config.toml
n_layer = 12
n_kv_head = 9
norm_eps = 1e-06
qk_norm = false
bias = "all"
init = "uniform"
init_std_qkv = 0.0177
init_std_up = 0.0177
seq_len = 384
doc_mask = true
train_tokens = 1307000000
Each number is 500 + 40 x the weight over its row's rms, rounded and kept within 0 to 999. Layers, rows and columns count from 0. Numbers have three digits each. The size before them is the row's rms in percent of the matrix's.

# up: layer 2 MLP up, 2304x576, rms 0.0223, rows 939-1007, columns 192-287
# down: layer 2 MLP down (transposed), 2304x576, rms 0.0168, rows 939-1007, columns 192-287
up939 089:560514496471389431516511472397484492484455476559492489424435470464503577507497438487541587511487468548532556410480450593512490500543489531501530479532463498521504488441507542511511490457475589520552424434455492531493462479487501543447514490521487503530526524477522613472525458488478472537
down939 089:541502511469465484500481484508449531500530505539469494514579436519472497573472593538495509559507525473501472459494578439554505472515530502495444571546564447546522515526469494509452494550560496484486553494510519492434405489525546496506559482529586536479464476532440473517481433433465485499
up940 122:494481467498544517460542499459516447414534543503521423494491440432521481515542485549417522506517516547502478458528470525483522469495484441526543498518516481503514476553523501496545488455509552548522554497509476564464611501540513405469503528454553511452486509500526502467504445521484405533
down940 117:524569458552526555500491487486510488466470498551498456554492480533453546496489471557560502411498420529508523459523458500512495565418512501527497532502496521455510520547495474451504507625483514503516458543494538482566563570558494515554539450596538533479493483522467444462543440425466479549
up941 105:470500521452586444516500472494479413512499497593514475477461483511530459596416492494472422458474479428492468456478448552469497489497505513512538554455545460481468471392565474466503499457467464478583521486609448540532527526536517456468421518408480447567433506512455499487575486586475509541
down941 103:515535455512483498527497488507502457473464419452555523537549463394497450478603478496541544489489500551484517572506514461528501467561523544538500541528500485531528470464423545510480492466520393530521537509411524457533534480559548417524565537549489503515525430531477469503475504469551443447
up942 050:560432488550466408476486465498500471503545567468563509504464479553447509455526418460528528466531529472520483483531504523552496463438537504496563549499502494380549497510527487451450538556547456438494492567539495545497472481551546530549493552547455427410532534595497549455510504542544557532
down942 037:498510439495514540521472532547481549488474486444465506538552456388510586528516570567493443418450470517456502489428496489465423531500481513498443467469488508534449478489503472471599515472480565545477444495570502535460578489449481519545548450433479497563530464460463451502517459443522461519
up943 099:471547494563496513506539470441477525488491484553532422476534538507453554515473448504495499431453440459516427454532553558494567438509517517490566533500503479496510502468528557506502501512400431559541525418543421506452468512456439525536398555425459505503535531444475474498506575467524561564
down943 096:440486428537622574497444518467467511455538503436539505515462518464452450552518439513452540513476437444482482468544492534543524482517491494530524433590524428475480458454474463441501501533504537524457553445456490494425508442490510481502521551510546470434436435563516489519461521486489567465
up944 106:478549574498471488541491516499492440531494533524495519539539496456540516513448504504551525498471465441530508501458505553457464572465486451545529534492538469448533463500550517497538486528519482461494406487505491470453516551573566457493547512411559500560485548483548525452599538517448458477
down944 096:505434532516488472510476529535477445501463449513451506493555541545519545516516532557562480551480456582462507550457516469573540387502470547391487457579527453544497517516472576489441519433564449532488539497527514511492474488526535590493548470547552522588540475462463525522503457521501519493
up945 082:477549530519528492469470486490529490528520538482465493466488520618483578433511494481574540446523521480521480457446454476525500512531535451504468528494532516500495520536542524516431499516481516557413477443478432508476420508484562432572488551456548464445507486503507568536472457523456462464
down945 071:496429508415543415507510499501514502464436473522519479477470549458558440484468481530444498484502490508530553531499509562502553506506489480492418521498493481527486429474536478546498477466501541458579496559463489460520477518487600529458537530531466506593527533481532506530471440396472517418
up946 051:456489525496528491487505418503480466520506547564473571547461493460488589531551498427558523526571542511486494410423550467549544554557487569459499455480561539471493496540455537454513441470503484491519539507497491432487510485529486477486458522499616560480556501491453495507472416424494456535
down946 041:566528520492527542504500520458492582456458504482457477440484490491507424464526532569488448432520529506508545591509495563483525464481538438527438545501542515578539477425471432485489489567540473523433491536402515574486489486572486461495540477547467496525484461487518432517471461509518512485
up947 051:534494505530511451487423578509470470438469513467483517529503506524472485495488440473472514494551552456473463422447582505542485542485522483497435539520473518421501413466484599550458520504477523493511505472481481544479509537498547460584509478556491577408478502570481487415508529519431596489
down947 040:429511461485523482541594433551514498500494477549497432422461569445548555456524519609501527491445490451512505581527485520554465493527520504560618445455489526543557599481502402531439477447482507564510502542443522426558503490550582541480457526513543481491509492451524478562496464474567449517
up948 106:521526533498502532515518490547450511487563515510508513539490472478511427531440476528499485441483574477525479479523510504453496542494514450481574527532536479507551468488519560495500494489483403528487453461523452558490450528557539466550451486444517566553562563460494546403533540452505531506
down948 113:472488535527531527482484505560520542529534523449563506457449530583520486561447589521508451607533499515465473492519517514500510490510506483491487452494508456501455590486528523484464503539543407485449549455578450481505560501469464523551491534546466512500516460513563483442515533468435524478
up949 107:525543445516447524535542526444438451481523525520567449583528567517447540547460501467523495486505568533456540488522440558505517512552500511528540528481495436480531519483503496433498516561462454509461471477471492484455487552446507578468487488517492458527551509482475459496539549518523490531
down949 111:456462406517488468494523516507535454525502502465460501507550486523437470462507573495460442522438481486462518553485535509525598506515430504400531484495506580485510465579518530507489490485480489482475378505512440543512548453461508488430496546497527577546551486520516414547539455462505500412
up950 044:526533461499473575512468508473478537510510560478475453511531587580523528470515542499508558455527529638539472523519506488498536504557444557520435449466517547536569475466466415457545460465520568453505454488516546521431516510521444399484462462437518449490526489492520530542464408435539485514
down950 030:551515495528484423482560496529494467486460520493576490536496498438500489505514434379476593506563515512509505513502481519475483464444487480507619538477493463476438524516529598474461516527488501517515547455448527460550460502480590568497420540510458534478439551533514550500495547568504467529
up951 107:473462493471465445535497494551497500497505480557549455480410561449456534549531485553521666433481561483478574422496451479449490509469514485533524546446492554470511481571562547512512499535461499481498503477490470512509474511550457494546469555493482522490581498558533515494583561486442501485
down951 079:492477571579501495497464530553458501465489447476464620503512495525542491470594520511474534538515475478498411531548464451442432462472562539514483479412456486524388561511481542472506490492455522566464515504512475419478420531516446589469493470533415485546513546521501475463550482490516497498
up952 101:484471561525516480480482489591509575488501530483444484462495474482522467462524458540603521545466481563485518510476472460420396499446483496456511527556435452604630448489465535523567495522464549483475536498526506513512452520511578482522492489529549512515490577518490516467575505547533510439
down952 103:434504502497547533491503472526520475542517499525547506530479564432471494481492476499480499471470466445530482516431435517513482496542540550597469555493542562435563465495480499491485512516476523466468507463509525490415505507431484522612570467531592476536539459489524479441460516423435444460
up953 115:527554527509461446473506483522549497512485511548542518510485443528534533543517506454517481387529503508551508544526390485515455507436512460519486470463486442540499501477526540543460491513530487438519387436452497496536451473533462530462476545410522512524533486522459507481494575511466513465
down953 132:569456478501462464510523456505400493457500496507566473514573416477488422535485464508462453512495510528425557519544510580495531566467579541483478541520484531477454438539534492559480503497472443504535568477565470550559488535465549551475507478494470535448487458522518457515487559502472495500
up954 104:559490566488503462502564509568515480546578607453507490539447486498534502503493480525542414420486604439507510536515494485484468559433484540501561498470490462522587496446567456475571518496503479527552438484483456487492512488486559521512486476481519586478547587511524492448472455572514493520
down954 134:494533536526590486479529461501482580545487518528514469481485508400516588402505532547495408577432606528493477487513465462474511467421494497486485556515526507495516535493434424515482484482517481459512510482498489494575504502492446503511537500501535528552482530500425464523503515457567494438
up955 083:514506495529476460424491461468589547479515461524570568578479524478433541532510470508571500527533464526498505425507503521485453519496531539569509577463491510507511538488522467542518557472467549460523513439429542523496505517476568495454493530519479527524416486544529555470523533500472526373
down955 067:441461480531433499484544444522473509528412463471530487417532494463548592511504529528421523509528500555500533529520526433535468443550489461468498476524506481520468467500445518531488514494450549499465469499486535449459471549469457483541508526447498558575523500566503483465507457462566478506
up956 116:452529564431503485526560507533523475458472467548453472518439462522508503493516484485512479491458519464530501455476557500528496498516521445489511493493510529421471538478454464527553473502507479507507510506492492611538509430527489540562457579464464512485483454462497498500520453521480563551
down956 138:477450453545543517481561472524508487486493514426538479414544515498466505467452507509479494483495498560486496545558494528487533483519478520494470501509470445540560469483531535445468490491517507472542504490556465428470447562477516488483545470493472488529499533498517476464505525430534454393
up957 109:536577541515478484515508487549556519520593480546488557465525490506549507499527478473486537467443560541512506470531462487512453490529476468544521518386478476450515475468527460435530524492488530483572485532469504470543497529501495489462479472495492466488488480545462534455495524528482443561
down957 097:526564477435504449486489449606527544517486556495528507484535550527543520459526475496457398597464464504433512506466521455491506502486484543433562485435558499463494468559438445478549506485504457530552589500473449465439477472483486473483488491512538481475466507503533516426467486502482532554
up958 100:476478537494501527524550407565516498483513506441537491494437440476524437490487494494490466560455502484484472434396521445520443531518509459442544533514481551529534496540517549467557528494451432484457436525540509495481534514490550397485522463424452503458579600482532494506547533507558509473
down958 089:504494425506576497506535498505526514446482472536494547566493509453535480522457447540456485569505454466484490509488459523561489462570461499481477488395492489562460564457425384534370487527497472475492516509535484478430482479486543525586481445581516525513556434459513465501467515520446486491
up959 114:435467602535527526521522484511482535499515481484517457557491494528539555458500444492539510499420483435510531411529573519496489473412475427416566578442510530487465504477520521510513536527477500542480494507431525477450467522558507444520517579470433515527479477500493477471546469511520416473
down959 109:583441510515530573531500533540516440493473519430434527545542532526554494482395524538490471426428490522469497518519486506591477508481495520469502492498530535492435504522484472443558510582487548524473548498577443490518469517556466499433495488523541493495498475484467492529528466566509520462
up960 104:539464464471478493511472510505485494515477512551540517512473528509487548442565518470514536522481561541473508472542472505523517528507469502610530529493528479489535472523414494513520517506504567618598443474378486497509503578437382499430483465496488509475525507519493546457464482600527428506
down960 089:511455496509402472523434433567510444462443478451518466551493478451475500509410560483444541507465516551440485488502491494515530522457471495513448474466484447457461426510435504501521498506511445575487577517536498531465534550505484517596572481470529452447516522473566489526484475436425489440
up961 113:543471441455477459523526526476468495493464514512545486501474431420485475441521496488558488477532450550553493527545540461503515516438510497479518569468532426527567556562449505441525485512547481578495486441513477470523539478438487512489471491470456541441533492573514512467472494495514487522
down961 132:434511506490529438497484479517542481527590553513491509530525437515524461595527466506481523537535470511540544470452497524516480507543482521443460474433493577550467584472470484510476493426469478483524539547564531494482545535428504439463517495528483480496541538446523516543542533475502552457
up962 047:454477528451508535515569517489431518531495512488472604534435469543488472534499452509536450472533472458529431397502511553528510532495474524461507538592509490475421528465508529524523479464493510498460488515537536404440434452462512472479498472496543453498556481463512549488464529483462482491
down962 035:475502523456518469501523527545465508489488466518522449486486529510540478496450517619498474506491495510512526552481435603454487485473514501491506470489543487530583533474475524495477511579519412577539509468469507550559541520531506525490498519556417485452516444563519509469491491568509503522
up963 109:546499543541486425461504478473525457436491493480463511570470459527462459520510507534480495505487458522496541438452450567431521537499495441544500510435456490437497450531518474479532502503487465520590542522476435532434516501486483502516532526482510492515496462536493528514517578418497512541
down963 101:540438517563545520506502524518495529495476541473553511462500541474586489508507481557527447659473507524493487488486484457476427483468521402457552525559497445509554477503517492430482501447445547441558545585453477533554502527549497522508479491489492471445508518566408480562476521501487580497
up964 116:548499542496529466507489507547488486500584513546494435451500566491534529558538426491552608438469541533464617517485535494460512472506484516523546559490537555500527514476506518423502469447413500503557432523534536471414477504452491448499436497556470538562544467513424502478479500506531435541
down964 132:514493462528543455518556504476503494447456501470540508461500498483494445518489552491486455599511559517467499554486588536446507543463490490547517580478534541549527563465393420572476509464537518462514526501540526482460508415513578498576498516622509454481526484395472477534559517541516462514
up965 114:513531496480483506522513525489442538530535626651525535425490437437450460515552573472506444427550533529550563499445465512504469551523535485521500518501524500496528521469511476507510513532469567515440492477427546427492477494602542507475467519468482549467545456500507508542511456488447507471
down965 122:541516525502468511529462444566510542462542465454527483403457462542482481460482551501518541543497556504462501505497473440527582442581455512426466539483471494462478480482484484543465495561417485502505532509501591475468487531592563486458507470528492512381559479436533482552479444490482516520
up966 099:498504549454462494489511488515449450504491499532461519519411523462496544536481544599522522500493518476494498517536505473504526554527575470464591524471524476521528457455566534464509558480560481534548470491489555514428484459438465454492504529432496537514503464624482451533493476507582527521
down966 113:533511505429530423505496500517544535551519565449473456518579472581470496490543503479514446501540400536508511482452479506463506508567543527569521504470470520520450485502502518510515486534565432536588513492454511464507522519495494600516485511452492542443494489543517526475468454527470498540
up967 110:509498475476518494505556533533514537448476528579498486464480470483531462540523448525532562498487531518493503501443492493501504520516502509498487502486494512513575605507521538459527503475543476630522513473540541540506523516418548501446457594410495551481513432525502497457500498518570471535
down967 105:530500465434522462525495478463475568506586459431468571512505576477490514425493595465453467471475515529461488493428408511510483496484455548553484524537580549508457581556452557486517493560469550554500473531459517500540470562535518407460505484419541490493465558507384457497483503480486485521
up968 120:490552494502479528496546501426477403443479503485539482548416485461460500569462500456485565501560547533523492561435451535504453505459485505548474545496463486485493443513505531483530493445440500466603527547509512559474467596496517462461508550449478501477418496507466509471517462492507489535
down968 112:403548549537448508516498565497501505582522480528477509483541541472510593474534511560424512506580520472538509493513513513485592510497491541457545486469395415520490490476428486466503497477461517549493507569425535537541447596468551494487518519503440495557477562472498462471410419523466490508
up969 107:560507508570462441530480542490439469501497538473541503510487538492540500499453446522572486457414432504476495425525541563481483612527480544434557611530506475516524542509546515530461485505479600476508484463476529510402446432467534489453481495513459459538578515509473533452524563516467441485
down969 117:487564520561417495491436508504435544474509542479547531509551469495521488465504513465527489473439434474518632464472506545540552441452548498463532617485556583489559603531503463431457485470500481483580508513482496511489542540471522509522536494580423448487527462520465548479532447483522533477
up970 095:488495535497425513505596471487454469479446501535495491505478442486483517446539496462566536526470495426526547466427452497504482540478547542492497437490432511493506501471542441515521483524536532530582407515480515495504450501601461463454540529491482512542520471579547595508469511502539480482
down970 087:495432439594529491522498502530455475453451511462399500506572518517500448468465577505439482545510466532483514501512481482497484457489548573534409547492498523579530536449434511456459488460488515527540572544495451556506515468462577531567552507504536490469463474502426513487489463509481515435
up971 092:425510512453507564483472498534533509563533582489502496452466498447496470463509518450526542540500519486506588543509523549504555557459512419473520517408516486504576512459530489473497507462539550486553441486487393559457527482520477516489477551444439524493517492584455510530462485544516576488
down971 075:561495466462560493504541488393433500454482475520496489454536470466512527539493461511497438477459487484513517477455432492492428424460515440486486414587495433488489491520509519554555496529498529550466537513532499485469525446507454550497518545452512557575463500487577501459551438512475490476
up972 106:508480546553488462513532564557461479498540470512490500543523492517595454487454512529522447482556464516538469432499498559480540522513537521487476488417518473511542527553471484515484493495495527413475512491459485529470440520510416540456516517492437497517472494516545484440566523462494439519
down972 115:467526497490430486508464475502527560550499485466470514521525535537539537488558555556480413467430462495487551474522482502571599494412564566526471553436566448485433585479508522548491496499533503498429483504481500434545483501558502534463414538443407401519529513461453496529526591526457389531
up973 109:470507500437516537480533465534555532591457518557534483477505501498486505540500494513529535391465539510534487496566418473553482561486478447491485595512479508580544509529508445497547496456434509477515434414523465570480512521512485483443372512518506573503460499518547439484469477543507475546
down973 105:441520422545601576490465508485469463461530598444448505476458476463496513454451456526469444543579473494492520505440494474508425541464484481455482536499478533573508450538528458476526512513455492460548470404460506500603430535564464495593518457519552470482506487533531468476510515479486453532
up974 048:524498509486541475442518520507439539544535481441555557570412471511542496558472445494460553463473421521544444466507509509503458520465546543547534503523479487506546526524497493508579524544458511511515519564507527468501514521520550511522482483523518459477496511543583496434531616514469540456
down974 037:479481467469530552517494484533570498454447500536451516516571520531493536449498541506520441416446475503507516508518486457517539519572512456442500444538542433504471544565461462483464513502491481485518478503510417497519529509531477537459459539442529515539496469523436484509525482502490433463
up975 099:560492499557460447499505534441491492532550488464513436485556512477452405477421493532500422454449513527536541542492534539534486516564556559539560486451557514461565472536525458522534511512433512512535522454521449483388456487436489461518450581500486574465608490485544552399524465463483499475
down975 122:483505461509529447490477470557562548473496519535525514519540473555530516562566596478511462486481539459468462472495509505554544557490461465460516513549535532441428509488483446528530492490526510457487470515505500510541499557493505491506567436469494560510479465441456492501482530471550551397
up976 048:475559520525520474577535501486549547585510505441525490471501480571485459455452509539504437456517541548525491480429456521499506545578444524541487465480419537533539559512499545475507582533472462543484454470504536481546434475502503584516562548548465541497587450427480478550523521528491397514
down976 035:528442595523503422484464506525406551408451478564429514471546480435498542518515575541545519515544487509507478495548506538541496479411548524451506420457552504448458468484498462522428494473503463443478515534512562451432570515528423440541434483456456431527472494568531482495509523507491600559
up977 106:513472495448489459511507513423472430492544500493512484471462556521493592550459464539513473521514524547553522513460496546469537525419529560540511558480449502453501419496544509454483521481498477482564532504521534520483506530559509515529520478495511474521531511569521498450490481522560548468
down977 092:491505506587522439499476569499423515482464496471497539454544549450526458512582508528496564511452460581472562470525516501492529532526544515534550513510446520465421517503513481507545495495496463546510501540556477584455552502523522503564533464521587470540515502526468442480548509458532481492
up978 057:452497511518490578404460490476480564531518460547456517545500522504525499457568549424523508501417490473454527449521466564485476441444531406544461538520461511511511539491486528464465448562509562507528495464459455574522590499499473447462461462472531485469491486550522522473482520550535504528
down978 047:495471520484515521494501456515501435474462464575487470429554485512440514484513508557478445510528546557515535572529519585587494475598484560517465545516483436546475498483527493527513496491433503541469464477500492516474482506496470575543527558521462502459533455424530452492472461482521524474
up979 105:566485476524462405493508423508546519472430455541492448427515498534487489517529473511605559503451450557515489513414498538416540473567507511512493501497469489455488513526497467465620504438527547512514472513554501473485454497435462450544434494501498542532511512481466527477573561488516508433
down979 101:561496496449595497526539467457527479564477506509471542533530485493510532561467488465495474468472485527423529513500571446537491466484449492512539550459551519508495514502497517507504479482508438445532433556427464516517521506484513460471424506456503550513491525513441511518517521556471523540
up980 099:486490461506550488507527472553502527522509569506502485533563493443440479519452533535570494479454451492527507428519492498459478509444566514460509441486531402494490520512535472535467500532495548563379519521482532512472515445465512468503437478481580459482546495490478488500522522482450450419
down980 100:530468485471520427523459428518527516558480428509545530479452524522518507483529504496520485525431501498460497471501518504497497495494509473511469553454572442527457400500504466513526492441589564463442590582500476498466493497551531567459550470466571515502463484453490525502396443521462533505
up981 101:496554580532522497494573504507528470595493523505577528454485521496462520535517536494489462434493568533549514458475493439509538521393482457638518502527466525550456489550544545530420536463492444540557434502513542458508492464473440518501445518495446485574484519494522498448506514591495550461
down981 107:509521518481448563514519502466485455557526495494509471506433509547402480494518539483484498510474527474477579449549506481461597440441424470451539490431520460491453514424520443461544513522517553526501602532517463481535542500501443477501472511566435421480487444541530467508534477506557546504
up982 114:553529489544471501550526493517433489525491505470491447557525477513520497449530506514498559501460513491499574498475544560477473569541520536570549566531405494596493530485479483483465492439419491506561471480430539499457531475476491525482511489464480521488493569500554509534531561523512445501
down982 122:523478499574528500476542576474506560499487487519443446498484464524549500472537452523518532498519490466466488501482524603541523576475549545517533489518516488555528523548456550537500499465479502524587474537450517451469557461583467504482515537515501520520500485475428469462479536425405495522
up983 081:437565511510418451509529553455525437525485495505468438511508436486536546525539491419438518461507551577525522461434481540477551528479512480567567537469551529422516481478461532507548518448567523524483495489477462549494544511432519491458458474505562519434460512465561506472581569477553467441
down983 063:534476465538444540518574494507426445509518343451447470531510489513507518467491473553553460486499475534497550432556545506544540535468450470493489430492445511527427470541507486488494497523514557506455529452507528493460551529512543574499508506564506437485491483440489484547492474473437490556
up984 110:595445481446549540503486484550523491483488484538487453486528472518500469517479518476480511466452454544488506468481472515521491454517467491521590523484446513482516451539547438552513482427489468534465485489523528479436535515532595425429505475561408433491521588520522549520546522492557517458
down984 122:480512563531555512521515437436502560487472489532470541445510519494496551452491487449450562516517482476502540593536505508478478555535485499541557497448406518441494470489525502554504516511563458478458429494456461484548518514489516481483470533509509484521519527476608568493446475486487447546
up985 102:554534562484490489492531510498579502527519505572528515507418507495496504543477478495493521529545547560451503520565454544427452599505525492535538458475492456466496488514548457540519532450451481530441519457454479504452466454491513514491487524512553510421456525510543498438503541499499452556
down985 116:487508523523556481484499559486519513532570515498519583517385504447503424518531511491373497460438468504540549508571493469551476516452528535528524494495489449499490434521483487493482506508401459426502440454494501589522469437439497431577491465544471531471533489421493493483515459534494497477
up986 100:516448461535481535442545535522523466515514515468602508524416531507516535493499475505486486493481535532549540454538462550514538585534476548477486483541525519530560487451547478412484487459439544431463513413454502545499513469520540489527497545494554544565410590515490480417518530529494449487
down986 088:548503476441496497490506469517504467469567472465497458527582509481537444485510484562483496475544547439524489495444528539514485476440560497560482482514503517499510440484485452567456504462475502541465553492487480536583485493550484535581526494507540539518449448539531531513510589501460516476
up987 115:444459481552487525464483546462533449466485508529553507498442498481494500556520481524541494463482484542468475452545454543405539454536463514529542579411528528507527553491452516476667488485488541443560503488552500529516471552433470415530496487461481463461572531556559470492547533486554527571
down987 106:510531508584469533488494482552514512453544511540444501612541529540457566495536510536503473499489415545454518513588498546592486439456552506512514473507433595429477434512479512500546531529543514500448468461487435454478497496457550570497468566514522498546471476519523484529548522543476463510
up988 101:531527503491446515479473486520552552560558514494576531465421543517549533489522523537548521502545540539504464503499511478527421513529552415465500569525440478562530489535427504466498505455505573452539509503505458503581469498459524508479474455484506521530476501572537543575500483521532520465
down988 104:481540534509449557478492441491542519504479482506470544481576453503471473506561421535480444489509498488470541500434469488566470471589456565448527492529488510479490504488484422469476498501444552459582464516495494568528548525496477495545527472493466508483481528487396428460562502537502503452
up989 093:467479538466467506510505538456448512469515463508469504467510509536563565525576486469477575513496501422498509520507553500521502478509514432519520528509527472537539469566495485489495537460472437486542433496474453605484457559489496526487560472522479563532410577607567534505530552539546510567
down989 080:516571578468497481504493523503479466528567487530526515463475553583481509551584562514537554505499484460527496576545528430498384501515489584454538443491548529469426465511486523455490495533534542480552514530487553505496511573476468535525486458483565508533513445482443491566488454557466496551
up990 120:551543585514430499496525559419522464459477502460546478566523518519491553603534482512543495539453504473438476470592483535485502548506488513462556594442461457532544499453496490459507482476479495524446506431475479488471533519462526456417421456517504504536563555521603495483529520594567533534
down990 131:507498523556440503501559516491540550466396478522464531550515534528514513526448484517492484480609441485444573482531496547533422547511484560420566454457516543488451472529497558490453488442492541500502531475574510445516498600423531518508528472537490496446541533497527495512517502544473508543
up991 108:541526481454493542496494493486500551457526490472504517526536518470565454474502478474542549491450499504548513474481465501503556524480474477512517511548484500472491504513540529463497498485574495506489438430432426534500475485544504504487427459474513552489461521461535550482503572569485463509
down991 116:425499514477430514520459478502412570481476523538451525548508470483485476445540530457526524496524548552493484504507487508442555465536439542511457482500559524453544510470465490515558505464445452493503567522529518522452540504516530516501477487517545450499434510467426518483545526478483552529
up992 089:539493512456512452502559512473482481574583511523500486460494525619547467469468534530484490448509504417539552519535470495547546449595534529590498499468516506513452517543469416510546513512506509526547486533480534477491473499433490502438487506504415471405492469522486503545457457516537471455
down992 120:501542479518521524489461454504501543461452481443507511540487472416410489578498469495472496575544440488452484504486543543453536503451493519452491452479455537487540459441544497483497481470545520517466479444506466555520568441572470518535492496505579505522509515443499516529521496485479585530
up993 099:548525508404523477464458581461448520533546485486572520517464504511494496531510556470506515471451491492526464453504475488495533571489492521475525525511418512424528481506572447445494503490490527456424521416494476523486446453508490411430452515491464503510545565479537488527555519480474431431
down993 086:450459469527480569508495544490495519498499512455532471461495520444507484466485565494463552476493436507490421579499483515547488503477532510548433587440374557481423449407461486468426482470478484503467518530498477403588508519482500501473556523519530463557485537448514422427475512452498522441
up994 110:541469433482502488506480544446504454490545539489535489528429487436486453472501435492525500449562492520501461515579479522513512558484457529536560536417456499557562583546445518456555531437495458504484494455449429530509478510430405510411464533534551500445437540528547506417456569538481503491
down994 099:473503494466487520530514485457558537481499445500452517453411510491555507450578510511506521528512519529459488540442519476532475522443488541444474467540511444506528471508425530438549518516525524495471543562484440565484557564533483589464476478478542522495465439470525519507490475465433489553
up995 113:530468560556488467500587465564474458536557511503474513506464424528548505568474457541531506478398561466501511500498477520464505531512485502516519533442517486523508534512546461560467526469377544469538433509539429541507561474496572551501496452452456502520518517515482544508457468457566538548
down995 124:511505523525470512503432507519503512509493500473527485405506449510507549539500501504547529525534417548525464452462497462485484574484473505498530512475511487456541466453471480490490502562524461522467540467489549537506514483510498475538534471522475524490445544574549518402462540479501520414
up996 087:496593529543545486517526554527423534563525505497532485585597473499508517442532497495522487502518481474476512431441451541473580577506482578505568483486484488563461516573534533486468523500542511549512465501500492518524527476514502511500494522468483519514460493510521471479507414560505487534
down996 067:443452508527545554509554531519518476494491502435501495461597427475452574539454518559563401532493458486492518527504494567450495544453465540479467519484534504505563532488438518527591517489498461514574525483501579433506479500550491508508443456503503487470479543501524539510480524484570503557
up997 098:585574543568467516514500443544570546521524439535476494425561507502482489492524490481559493497470477524498517490520513542471523481472530486525501445501473501524456529482528463512550556451486485520498467459455483426532485480494539546495458504551509502471502486522487542464485449484483446431
down997 096:517513519519482481501479608550449474464573524476582563429464486573486531548559473561485489570489497475544468474467535516536494522479523498535474472503506495497488535495497578516530508491434534489525513512455545553500472442429432474502517466483494451486489411496464464529465478530588638540
up998 100:497455524508435499515584488489527497499483516516542529514390525542460514477432522469471488460487538485462483507466493446556518494530541424542511503538515463486496508509444527500503463540489484540510494538517541492485434490469459471482476610530453520538540483471499451527539538462489528601
down998 105:465531519497514501505518573520567485483469477535495517490604540446547512514581493509444540499525458518455588466545460512541493437547560570467517489501599572530486429442497434491478486433528539512463487490505452497464526501482509528531480516525463486469536467475418462479460453508456501519
up999 045:476479486474519498563532503533491514495486552529505561464509399498508555472541518561533430469464509436519474497530480469486508499511539532455488472490558554518530543396527534529481526514456521472496500517476561462540486499504477426477450396497531561456501483516450575538502475472549467523
down999 031:537502518483506519494546541541491445512509493484454501527428526556486492497451500419431550645577499537545557421449510494463487513445452488541479539559523422465513474546513524456453494443519442583524588404506442529477495458515502525491488481503524481508454507489566433472509525530465533475
up1000 097:540527499454455417495479453511479462471562440492479477491534504451518549505488493470527452414498507440496543478527463508487491545434546516497503545546507472459523498481530533515566529488447608504483521442515553558484477426534522546496526476503485448484519540521515515473488526534435406503
down1000 099:538522511441474520504520506484496517474487515538454525500488459467449481505511435465501485471527488490489498559436495468523541548565464485470473499532557477452489508457461520428452509594521486575453561486571540506458515546460498498482511499493484463485444514503433554519514527458437484552
up1001 048:444493485513477450464461453446504536543580514481456552552515499450507508499486490550518546460545474502446491541529501480552500507484453487483541577483443444385573461495559442427570478558531492530477495508516496544506456482534488453567470482544503513495461498579515548533472431484503545426
down1001 033:510477458451530593522491558557523553423475491508524477522517409474529476485465581539461483455478498502478545522527505532448547463417527567452425394530578525594463530505482532538455476447508461476551471517485508447481558538428525508448555512477545522483476445440516524449564420477527484527
up1002 103:602473439433399513510491468552554497567565572520557555448482535464437542474510396452596531498463487433516475464555451497519432451516462503442540602534532527514557514523512543477530503491423515533537457478541450572498518519535519541421492438529529537542465513588482466489513517488478543517
down1002 092:489491486420534504464484458483475509476451459516521543414498484455495514491439437518485539576605546492514520539433534523474451522466542514455436435444465459548468495546502506513436499472538428509467531513479471548460495560599461476496518560543387506480473527520524520498557504487424477526
up1003 115:514494514493517506511440493460441528512578540512523472463515471517584504506495449484523481477452449455494479468456451561526522503514500457501490524499439533443535459465597494447533540510482473511530508485506506439477518443564591439514503558509447456494550551461518556450529509522538524513
down1003 112:487437547513511531516542534512406552509485499479532496483463497417513533498549454498489454481473529459528519558473457473556479510515486595475571520477505528494507455554538520488498499500505507566485501481508476498502483534482513469463455559526360516528509556437514449377489455519555488495
up1004 100:569524575475470489517502482448448471532490548478493515492494564519447600480515498520535460503463481477479492494448441471473473586560486506487520461442438466361464479464420547481517503474498444513471513450417516521453508532494492482526589458455455478491535535507521542477513525493610470501
down1004 080:552511485528540510536505468489554548475475483470541490521504426497524533559436482484579507490525443468407509537474510460505503531505531474510481511488466479476448461454414515607528487512542508457499484423472475577471524487453528504517472412536576475634513443454544473471413491515493448475
up1005 048:476474550491483560428503550526453531495447443529513492568484450488413474540504442540535571454558551473565499458438454454487453443532438577511538475486478500453445579557498577488444564517543488482533508545498436571458545469501535441465467488510561444471553507532490535499478442504473543525
down1005 034:490495508503585507471533442503511482440489535391486493494560550452549518531459496489509511451471550452525468478512464609562546531465498500481512546461537538482537514530450411493585498451485545590493501541455486486508503531514526506557483528461450582536454439519522490542483503446416504504
up1006 116:548470487558489513539488500473501572559575478525464512487541458440480482526501441483566560467477490461575515536530514471432545547522522501538488544505442417446531522484553548488480511499480526501519485513501508529467555557502612493539512458460464475544510517476483513460560537535562452483
down1006 131:414494541516522542501448543483457567551459491484486495508450497442485462426547507504511560437483474538509493573465477496501432569574495546495519467499516518467510533535502490474566492564507543590547564473531506481524458520448510500492488461535469517462483551498481480513470517536501478471
up1007 097:496480466548381422456523531521524468482556481528516482520479475457515517520500496514577485457506521455520476452517450513403503452454557462505428511510435480470506449499524550465538560473440543535526534531508493469552501464446433502478478556444517472436503484570525517463536534546500465518
down1007 071:606520536526449554521486473553562456462538444510532497550503452426544467582560503557484564488500547523507529568472461470489471430469568493485552513477493470511501555521504445542518485480471549571497569504477613496485536515498560452485551490457543463556440452564517536515536434486476438525